From a checkpoint of a small transformer trained on Wikipedia: 9.79M parameters.
Each number is 128 + 32 x the weight over its row's rms, rounded and kept within 0 to 255. Layers, rows and columns count from 0. The size above them is the row's rms in percent of the matrix's.

# layer 11 attention output (transposed), 192x192, rms 0.219, rows 102-112, columns 0-63
size [117 111 112 108 114 108 110 123 113 109 116]
[[ 61 182 113 131 125 149  85 149 158  97 139  84 102 106 136 104 112 199 125 172 173  90 108 102 119 136 181 162 158 131 115 139 184 105 106 122  88 103  99 155 113 147 140 172 132 155  60 113  85 122 160 126 165  91 131 103 105 153 108 183 107 178 137  94]
 [111 112 133  88  60  95 175 113  44 122 149 126 173 140 128 122 110  99 131 156  74 159 120 138 129 131 137 130 131 147 105 144 139 111  69 143 161 102 134 150 131 183  81  72 128 164 116 121 126 171 136 101 148 155 163 110 132 172 160 103 170  98 128 144]
 [120 117 107 136 148 112 114  85  99 135 106 119 127 123 137 122  53 120 149 213 151 128 169  58 158 189 150 136 150 135 135  76 163 106 187 179 167 148  72 134 122 143 138 134  76 135 117 144 115 121  85 129 126 137 136 135 113  96 160 173 141  98 134 172]
 [112 106 141 107 104 148 103 114 132 141  62 146 179 141 114  97 150 194 133 158  99 121 155  77 124 124 110 106 173 135 115 134 150 106 115 149 178 184 168 114  99  38  84 152 132 146 156 184 129 123 159 183 130 140 125 146 152  95 126  86 117 137  35 185]
 [177 172 138 101  92 110 126 151 147 146  53 135 147 108 149  69 179 163 160 121 195 204  90 113 155 103 153 200 121 131 158 171 171 127 129  99 155 125 119 119 103 150 115 120  84 118 174 125 171 178 126 122 159 152 123 125 131 191 133  70 139 106 189 108]
 [177  96 145 130 137  94 111  42 106 113 173  47 115 132 134  90 100 157 116 143 168 103 182 161 115 127 211 149 173 123 149 173 122  94 177 140 116 126 144  83 169 206 128  70 147 147  61 124 157  90 152 143 143  88 155  86  88 110 158 133 180 134  99  72]
 [176  95  94 148 114 104 164 152 146  95 145  70  96 144 126 152 173 127 153 213 206 124 152 176  97 109 132  85 106  89 147 121 166 134 130 127 141 185  80 100 138 194 138  97 139 147 148  80 110 119 122 119 136 161 161 176 130 141 177 152 106 187  56 167]
 [114  99 116 109 141  81  85 150 133 148 126 161 157 120 143 112  99 104 136 130 157  89 167  98 125  83 135 111 166  88 127 125 155 134 107 146 127  93 105 162  50 164 107 120 134 112 140 124 158 125 153 180  69 144 124 127  90 115 155 178 146 159 155 149]
 [199  89 137  77 137 158  95 131 110 128  81 130 148 139 140  64 133 233 161 148 129 128 104 105  73 117 141 147  94 172 102 154 136 159 144 163 176 147  95 131 179 102 111 152  79 160 158 161  82  89 124 154 131 118  71 166 112 144 175 131 116 141 112  65]
 [144 101 135 161  76 129 130 184 111  77 195  86 135 141 142  59 157 192 104 171 139 102 171 105 174  83 130 124 100 106 114 119 152 110 112  80 154 137 138 113 147 159 169 158 157 157  80 148 143 105 104 141 134 116 110 146  96 161 133 131 115  91  84 118]
 [159 138 129 134 114 147  88 139 124 162 150  86 172  98  94 107  73  78 164 151  87 115 118  70 130 166 102 143 148 149 104 143  95 158  74 177 162 206  85 136 152 255 135 109 106 122 118 186 160  93 143 146 131 130 122 120 135  95  49 114 127 151 115 125]]
# layer 11 attention value, 192x192, rms 0.249, rows 103-112, columns 0-63
size [104 112 100 112 100 101 118 108 103 108]
[[119 203  80  63  97 165 147 130  83 161 147 147 179 129  69 118 136  82  99 110  89  55 155 145 176 120 158 168 207 130 145 121 148 194  45  92 198 173  72 133 179 133 129 151 101 134 125 126 135 127 142 106 145 162 117 150 167 128 105 122 151 147 131  85]
 [ 85 125 165  90 178 174 113 139 136 118 103 139 143 124 141  90 124  98 130 118 149 155 179 160 204 149 159 109 133 102  75 160  94 137 118 130 110 130 143 104 147 101  83 104  94 146 163 149 115  87 125 124 124 164 127  97 110  99  75 129 102 134 153 131]
 [ 74 145  82 136  86 166  92  84 142 129 115  34 171 102 141 111 120 162 156 153  66 160 125 122 153 136 162 157  69  90 100 177 106  86 184 118 191 118  87 128 117 132 112  98 123 142 121 139 178 128 138 112 116  98 113 117 132 117  91 134 188  64 165 115]
 [103 197 108 133  75 116 150  99 107 165  88 158 113  90 165 101 126 126 145 166 125 132  81 125 147  93 210 200 109  95 115 133  81 149 103 174 142  87  82 140 104 135 152 117 151 133 129 200 155 154  60 102 160 176 151 116  96 122 114  92  91  71 129  82]
 [110  94 134 120 144 150 107  78 148 120 111 158  78 110 119  93  60 132 106 146 188 189 165 128 114  82 193 124 186  98 169 122  76 128 171 123 140 166 159 124 206 125 108 155 160 196  71 116 183  91 130 108 150 113  73 124 117 122 123 184 173 127 149 104]
 [126 115 156 133 168 131 122 137 172  80 148 127 149 118 101  99  76 194 138 150 107 147 187 133 110 157 101  52  97  68 137 147 112 179 170 204  47 151 124 130 162 140 121 160 134  93 111 111 125 127 123 156 133 132 162 137 138 110  98 141 135 101 137 116]
 [139 100 106 106 111 118  98  43 138 123 121  97 187 126 110 164  86 114 105 138  91 147 134 132 103 133  82  90 123 171 164 109 116 143  90 131 121 117 102 150  94 211 130 137 118 158 132 114 101 118 141 152 138  59  61  90 118  92 141 121 162  88  80  76]
 [ 99 197 141  62  93 111 102 125 140 170 105 137 137 126 189 128 136 162 154 100 117 166 120 125  91 113 102 124 130 100 116  96 116 122 142 141 133 144 155 119 121 142 202 115 101 146 194 121 119 124  76 104 191  98  93 141 101  94 137  91 119 113 158 125]
 [105 109 123 157 179 161  82 123  70 112 139 109 108 107 145  58 123 111  77 107 137 205 101 148 177 103 127  93 135 108 148 139 142  77 173 179  82 152  99 124 212 142 172 133 134 144 105 176 196 117 111 138 179  70 109 151 119 118  97 104 126 172  98 127]
 [154 164 126 172 130 136 152 106 122  91 161 128 123  99 145 146 123 127 182 169  94 149 134  94 116 188 151  59 103 166 133 174 103 165 150  92 190 147 136  85 112 140 124  68 165 167  92 156 174  75 173  85  86 115 140  91  26 141 127 149 222 146  95 153]]